Weights of a small transformer language model: width 192, RMSNorm before each block.
Each number is 200 + 30 x the weight over the matrix's rms, rounded and kept within 0 to 999. Layers, rows and columns count from 0.

# v: layer 2 attention value, 128x192, rms 0.147, rows 97-101, columns 0-191
# o: layer 2 attention output (transposed), 384x192, rms 0.137, rows 225-228,289-292,353-356, columns 0-191
v97,227,207,158,167,177,205,124,187,181,201,204,188,205,204,230,211,202,252,201,242,227,166,210,229,258,204,244,175,187,226,233,224,190,208,235,202,171,190,200,224,168,185,194,269,204,143,170,184,182,194,191,222,251,229,197,151,260,169,156,178,221,228,236,191,171,227,206,191,225,219,210,194,178,204,273,183,212,204,176,289,188,207,244,210,224,196,180,230,259,217,185,185,159,187,245,188,206,234,208,156,159,190,223,253,123,245,276,189,204,203,195,176,138,265,211,212,215,173,173,200,177,223,213,232,229,176,221,177,215,214,226,237,202,197,214,165,205,215,235,205,182,200,208,202,226,213,191,182,191,195,175,135,254,238,222,152,234,216,222,260,225,238,192,120,235,230,204,158,212,180,248,221,197,167,200,247,195,200,233,197,138,220,179,165,241,198,186,175,251,184,245,136
o225,206,238,286,190,193,204,139,213,229,219,121,200,206,256,224,248,207,192,166,233,183,215,208,151,198,139,184,196,229,211,215,111,198,197,184,206,176,158,216,192,180,96,205,176,166,210,197,212,237,213,216,153,219,187,151,219,218,238,237,164,178,216,204,237,195,186,231,195,181,140,217,195,175,186,241,217,206,167,235,193,170,188,162,292,207,212,202,247,233,154,218,193,221,133,148,175,117,206,181,160,204,220,157,165,238,181,188,241,163,232,210,205,246,196,195,232,264,189,217,156,215,222,170,241,203,231,215,226,120,222,236,227,161,201,185,189,233,197,186,201,282,157,181,208,221,210,149,227,206,184,171,303,202,207,172,208,204,194,264,195,228,234,151,116,175,145,215,192,163,202,196,209,239,200,193,189,260,190,163,183,175,205,189,195,217,186,159,222,143,141,198,175
o289,214,164,194,241,187,251,187,205,198,164,243,227,156,163,226,195,210,182,214,191,203,196,170,218,218,224,188,217,169,205,122,271,224,213,239,186,243,206,253,254,210,192,229,235,210,174,223,214,163,233,210,171,205,189,187,230,197,198,238,208,166,169,164,215,190,201,185,232,223,190,192,178,217,184,186,207,176,201,222,242,170,231,214,186,267,255,230,216,187,197,175,287,190,210,177,154,261,202,173,187,197,194,179,175,204,163,205,144,242,197,165,239,223,146,213,197,201,265,230,196,227,226,234,225,163,224,240,248,172,205,169,171,165,197,214,197,217,235,168,161,133,218,192,211,176,141,233,129,233,213,182,175,206,189,224,140,207,260,193,190,214,148,181,241,233,263,241,187,144,146,194,147,187,234,240,161,187,206,170,193,135,211,200,202,214,233,181,187,164,181,224,192
o353,167,264,165,224,222,228,233,246,153,202,267,233,239,195,138,183,177,199,179,149,212,194,192,162,237,192,230,180,241,181,223,140,207,199,181,199,244,220,160,234,169,258,193,162,225,252,191,190,164,146,168,209,170,186,233,190,193,170,149,199,205,162,193,219,252,172,215,154,213,191,218,222,254,252,190,157,172,200,201,223,170,233,184,166,161,191,200,198,202,232,216,214,156,229,196,224,191,214,212,188,173,169,209,193,245,228,167,205,180,237,238,187,183,218,216,210,185,220,207,209,206,220,197,180,192,170,136,172,246,208,168,216,229,200,205,183,235,123,206,238,199,172,216,192,234,206,180,185,170,180,230,153,150,219,159,199,190,171,202,134,179,218,203,206,165,236,143,133,229,220,162,180,162,173,159,250,166,205,246,170,166,226,230,199,185,222,216,231,196,204,173,244
v98,208,254,180,215,159,171,233,210,209,253,195,160,168,209,188,197,232,174,197,220,223,180,182,185,199,233,222,183,269,192,169,241,159,164,243,186,248,208,199,220,203,190,195,230,219,169,192,185,211,239,208,199,220,265,185,212,200,251,202,244,187,213,211,232,164,192,174,197,206,227,154,237,253,214,202,259,181,171,234,274,145,186,183,181,211,185,155,225,195,138,221,230,244,172,222,197,151,165,209,153,192,188,221,177,176,276,189,154,174,184,231,178,184,215,193,205,209,203,170,196,222,139,193,188,220,184,263,240,172,191,260,172,188,185,202,199,209,174,244,246,205,180,188,207,171,172,240,247,248,239,214,250,185,209,166,220,201,209,184,151,270,176,231,163,206,211,177,169,213,195,257,244,191,203,157,168,225,183,217,227,195,175,198,199,168,254,204,174,247,236,175,188
o226,194,212,166,199,222,274,175,206,216,218,156,240,170,200,276,192,211,233,247,245,226,206,273,250,211,230,151,257,192,170,120,153,247,208,160,176,181,246,169,201,241,195,239,170,233,159,210,186,158,189,166,155,283,210,191,207,242,179,162,194,246,193,149,139,215,192,162,188,192,209,217,188,222,220,214,214,198,174,203,233,188,110,193,151,234,200,199,233,207,210,224,211,192,212,218,242,203,192,206,134,198,184,156,245,196,249,154,184,206,185,267,204,231,237,194,236,202,207,135,256,212,189,187,153,165,196,193,182,160,177,177,206,117,210,242,184,249,213,213,164,224,234,199,254,224,124,218,240,186,144,236,208,138,193,180,250,186,242,105,209,196,208,203,168,195,164,228,210,246,138,199,164,224,226,196,196,207,200,204,128,172,226,200,230,222,219,191,253,279,149,259,240
o290,215,209,189,214,197,188,193,150,195,210,239,199,225,169,230,177,185,173,236,243,116,154,180,264,189,192,194,175,239,230,208,206,187,194,239,204,246,166,170,261,207,205,252,220,179,188,177,190,193,183,267,176,138,183,194,237,160,185,186,248,223,219,201,197,202,224,173,220,194,212,187,179,194,174,215,172,177,244,188,220,178,223,140,251,196,267,266,210,178,252,210,200,182,196,171,181,238,196,176,200,223,246,182,190,191,183,183,191,216,225,211,226,154,224,167,157,184,212,213,215,214,287,196,199,182,201,230,202,229,208,195,254,193,191,227,259,195,243,207,195,151,194,199,206,185,203,200,179,214,191,256,196,261,228,204,194,167,181,222,202,193,215,184,182,215,161,201,160,166,227,170,181,164,232,202,171,220,167,200,198,180,195,170,182,197,218,153,166,152,215,210,228
o354,165,191,223,201,224,246,200,223,217,212,221,238,240,172,193,243,180,202,191,174,206,219,118,218,230,175,208,170,204,219,182,148,234,180,200,196,161,174,215,193,183,153,176,144,123,208,223,187,198,200,188,245,176,210,199,159,211,217,185,171,203,219,177,221,214,188,224,151,146,176,199,165,174,242,212,190,179,183,159,152,210,225,241,249,196,222,191,210,161,169,158,173,265,266,191,136,173,190,187,233,183,236,226,182,212,207,219,170,172,189,205,235,201,228,218,177,214,212,170,213,243,186,172,174,207,173,138,219,200,190,172,236,188,179,161,201,184,260,191,128,310,202,165,175,200,230,196,176,202,275,161,218,155,182,248,234,188,225,263,190,187,192,154,206,219,195,224,225,166,217,190,231,211,221,226,204,192,216,137,206,240,188,183,177,197,166,229,222,138,214,177,207
v99,234,135,222,179,202,227,183,162,238,231,218,203,188,215,239,222,215,149,248,248,191,168,253,237,168,201,178,174,183,173,176,171,183,275,140,231,208,183,207,180,193,152,169,128,238,220,158,215,201,201,188,202,188,211,230,227,230,255,182,216,248,208,184,225,261,251,170,292,140,224,242,224,168,211,235,212,175,175,166,238,176,178,207,261,181,194,195,230,162,195,192,171,182,170,146,162,203,188,150,230,237,150,232,149,184,173,249,228,249,233,222,223,185,223,161,221,218,200,253,201,207,190,207,160,245,227,170,189,178,141,218,227,151,171,169,201,246,172,224,207,195,261,189,210,211,254,147,169,199,157,179,159,228,247,192,175,225,193,201,225,151,230,215,203,222,218,242,201,157,179,238,189,222,163,195,217,207,225,176,212,172,215,195,202,184,146,186,209,241,190,201,194
o227,221,199,244,198,277,187,188,233,165,248,206,194,223,190,171,207,209,212,136,202,138,232,213,216,241,179,206,237,213,144,149,258,234,176,263,209,138,164,193,189,129,270,177,242,124,219,162,264,217,209,279,220,230,215,307,205,202,216,199,149,209,181,223,258,219,169,266,240,130,222,152,198,186,249,189,218,261,168,197,216,179,303,195,210,189,206,218,184,164,204,180,188,120,179,194,208,206,185,248,253,236,211,116,159,268,213,138,196,159,181,235,219,189,185,177,188,182,183,135,195,179,207,194,213,202,238,238,210,214,239,257,208,194,201,182,143,178,123,185,216,221,156,147,183,232,207,194,277,241,225,194,149,188,134,238,187,198,224,226,172,253,245,200,194,218,215,161,199,239,244,239,214,235,200,195,129,248,192,178,198,263,196,198,144,260,209,199,231,172,234,180,156
o291,162,177,250,193,186,226,216,158,212,115,223,238,242,190,195,232,167,140,189,187,194,187,216,215,216,177,179,190,213,214,207,115,170,206,196,220,244,226,223,204,228,170,175,236,201,209,216,230,177,213,238,218,187,205,217,206,198,210,188,207,167,163,166,187,248,228,190,129,234,221,190,182,205,249,201,208,202,235,181,197,249,122,191,185,191,201,170,165,170,196,209,209,258,221,178,207,242,267,120,141,181,172,206,167,210,236,228,179,240,200,201,257,199,186,270,155,195,229,291,212,214,242,201,207,183,161,235,177,227,190,183,235,153,221,208,247,187,141,212,188,200,287,158,179,185,191,183,177,229,265,222,199,161,222,166,186,178,211,246,199,220,122,205,231,202,249,222,190,166,229,236,174,164,193,188,266,124,151,200,192,210,181,219,198,198,209,147,210,175,190,207,212
o355,222,250,214,166,153,186,169,224,212,210,192,232,199,229,212,222,173,188,188,217,174,203,185,147,208,244,224,193,157,257,207,207,189,197,215,222,154,198,204,195,187,151,228,219,223,188,172,178,175,219,149,138,217,230,185,202,213,224,192,216,235,232,242,124,186,159,214,189,232,214,182,204,203,179,230,204,195,167,259,131,257,253,222,186,248,159,169,224,215,210,220,188,254,186,251,200,165,188,200,212,192,186,220,219,166,173,252,171,166,205,142,164,220,195,205,218,224,198,231,181,226,147,183,174,176,185,178,192,174,238,179,188,245,171,194,181,175,209,246,205,156,212,199,214,177,176,222,227,233,172,204,168,200,190,228,221,171,186,190,225,151,248,191,211,196,167,135,193,254,186,178,243,189,232,245,235,203,200,213,182,211,192,184,209,193,261,230,231,175,211,182,229
v100,212,192,169,201,181,209,120,205,216,195,180,220,187,229,204,273,164,208,226,180,204,186,190,182,212,177,196,269,217,212,192,229,188,136,174,191,164,220,155,237,216,241,157,236,204,181,228,203,174,212,224,155,242,264,235,191,240,218,186,180,180,182,242,231,223,192,166,183,225,168,204,144,161,198,222,216,184,235,181,223,200,181,167,156,145,195,218,199,186,207,209,174,211,234,192,179,263,235,232,238,214,227,209,170,174,192,184,180,191,233,216,254,213,198,219,154,199,204,226,220,171,159,171,270,246,173,246,190,223,205,193,222,231,197,237,222,170,208,233,165,234,190,259,148,200,194,165,207,210,246,193,227,207,256,210,278,223,180,164,180,218,184,267,173,191,195,228,142,233,200,219,248,208,227,171,182,189,208,200,165,246,173,231,188,218,177,234,235,199,211,136,242
o228,205,127,146,189,238,232,189,159,248,282,201,239,257,214,163,124,196,134,286,229,210,154,167,237,192,162,206,221,178,315,242,148,188,198,182,187,192,281,175,215,212,247,211,180,201,182,221,202,142,223,165,169,238,209,201,217,149,218,162,236,214,271,198,238,179,166,188,218,246,185,201,186,185,164,196,235,226,222,183,175,207,140,213,218,244,217,146,247,258,195,130,247,174,178,227,220,194,184,210,191,204,175,245,248,175,200,216,211,235,235,217,170,226,193,197,174,153,241,230,190,192,208,152,221,227,256,225,141,172,259,168,232,191,122,152,209,242,248,153,203,230,169,185,251,195,182,176,124,205,179,177,208,203,196,185,182,118,220,220,172,199,185,179,163,201,178,223,179,196,177,184,162,159,266,231,231,226,257,192,186,171,193,233,199,171,172,217,215,240,186,229,180
o292,251,225,196,215,158,201,210,200,160,159,171,215,194,195,211,215,171,199,154,192,222,155,186,190,221,206,217,223,249,235,142,168,174,206,223,196,233,185,211,220,185,161,167,256,196,247,166,169,227,263,168,238,220,211,171,275,210,157,213,192,188,210,227,225,195,206,220,221,149,230,184,211,273,183,205,229,235,174,190,212,186,206,168,261,183,190,183,188,178,235,178,223,204,230,197,168,186,201,165,208,192,193,204,262,217,203,234,162,237,168,165,185,129,182,204,246,187,121,200,212,205,208,187,200,172,162,199,200,188,265,206,204,204,210,167,240,170,219,227,173,207,158,210,212,222,244,218,215,175,209,243,186,176,239,179,218,199,193,256,198,225,227,176,200,208,200,170,186,174,243,199,186,199,148,183,206,229,222,197,163,187,194,160,181,212,198,171,220,198,158,197,163
o356,173,125,239,232,238,220,180,241,241,207,224,156,178,191,205,175,246,168,194,219,205,205,224,191,162,224,155,177,195,126,206,247,245,186,248,191,173,169,203,206,276,171,247,198,225,172,207,171,197,167,238,189,209,166,192,175,203,210,237,224,203,205,153,211,200,222,196,229,204,224,190,180,244,205,254,208,259,184,222,195,268,244,204,194,223,183,221,191,191,136,191,219,243,221,196,237,190,206,184,220,151,186,162,200,210,206,193,230,256,249,185,187,208,236,151,212,236,244,223,199,218,195,239,173,184,203,237,205,165,166,206,165,214,224,220,105,196,209,156,220,173,264,177,227,157,182,193,190,228,194,154,199,226,177,195,190,170,183,199,230,230,200,165,226,221,173,215,224,209,137,189,171,167,157,176,189,199,199,205,260,169,179,196,186,162,185,195,164,156,227,204,173
v101,220,155,168,114,192,254,242,142,237,199,194,262,235,217,204,204,179,183,241,196,240,216,191,179,184,161,223,204,224,226,248,162,188,185,188,240,155,176,176,226,187,184,212,221,163,163,196,210,197,182,175,171,247,193,233,150,203,169,229,186,224,198,185,206,238,194,181,220,261,203,199,213,199,172,200,217,212,220,162,259,231,150,180,222,177,132,212,205,152,255,166,208,178,169,224,179,226,263,194,197,223,150,189,243,198,166,115,185,220,205,202,151,174,168,197,238,221,247,199,205,266,194,206,245,242,195,199,163,204,201,216,186,200,158,209,173,160,201,202,222,149,230,225,191,223,210,200,222,203,212,156,228,189,197,246,228,196,176,205,230,219,235,198,236,209,160,166,140,217,172,161,183,138,215,257,229,211,184,232,213,226,202,189,199,193,209,159,229,233,194,229,196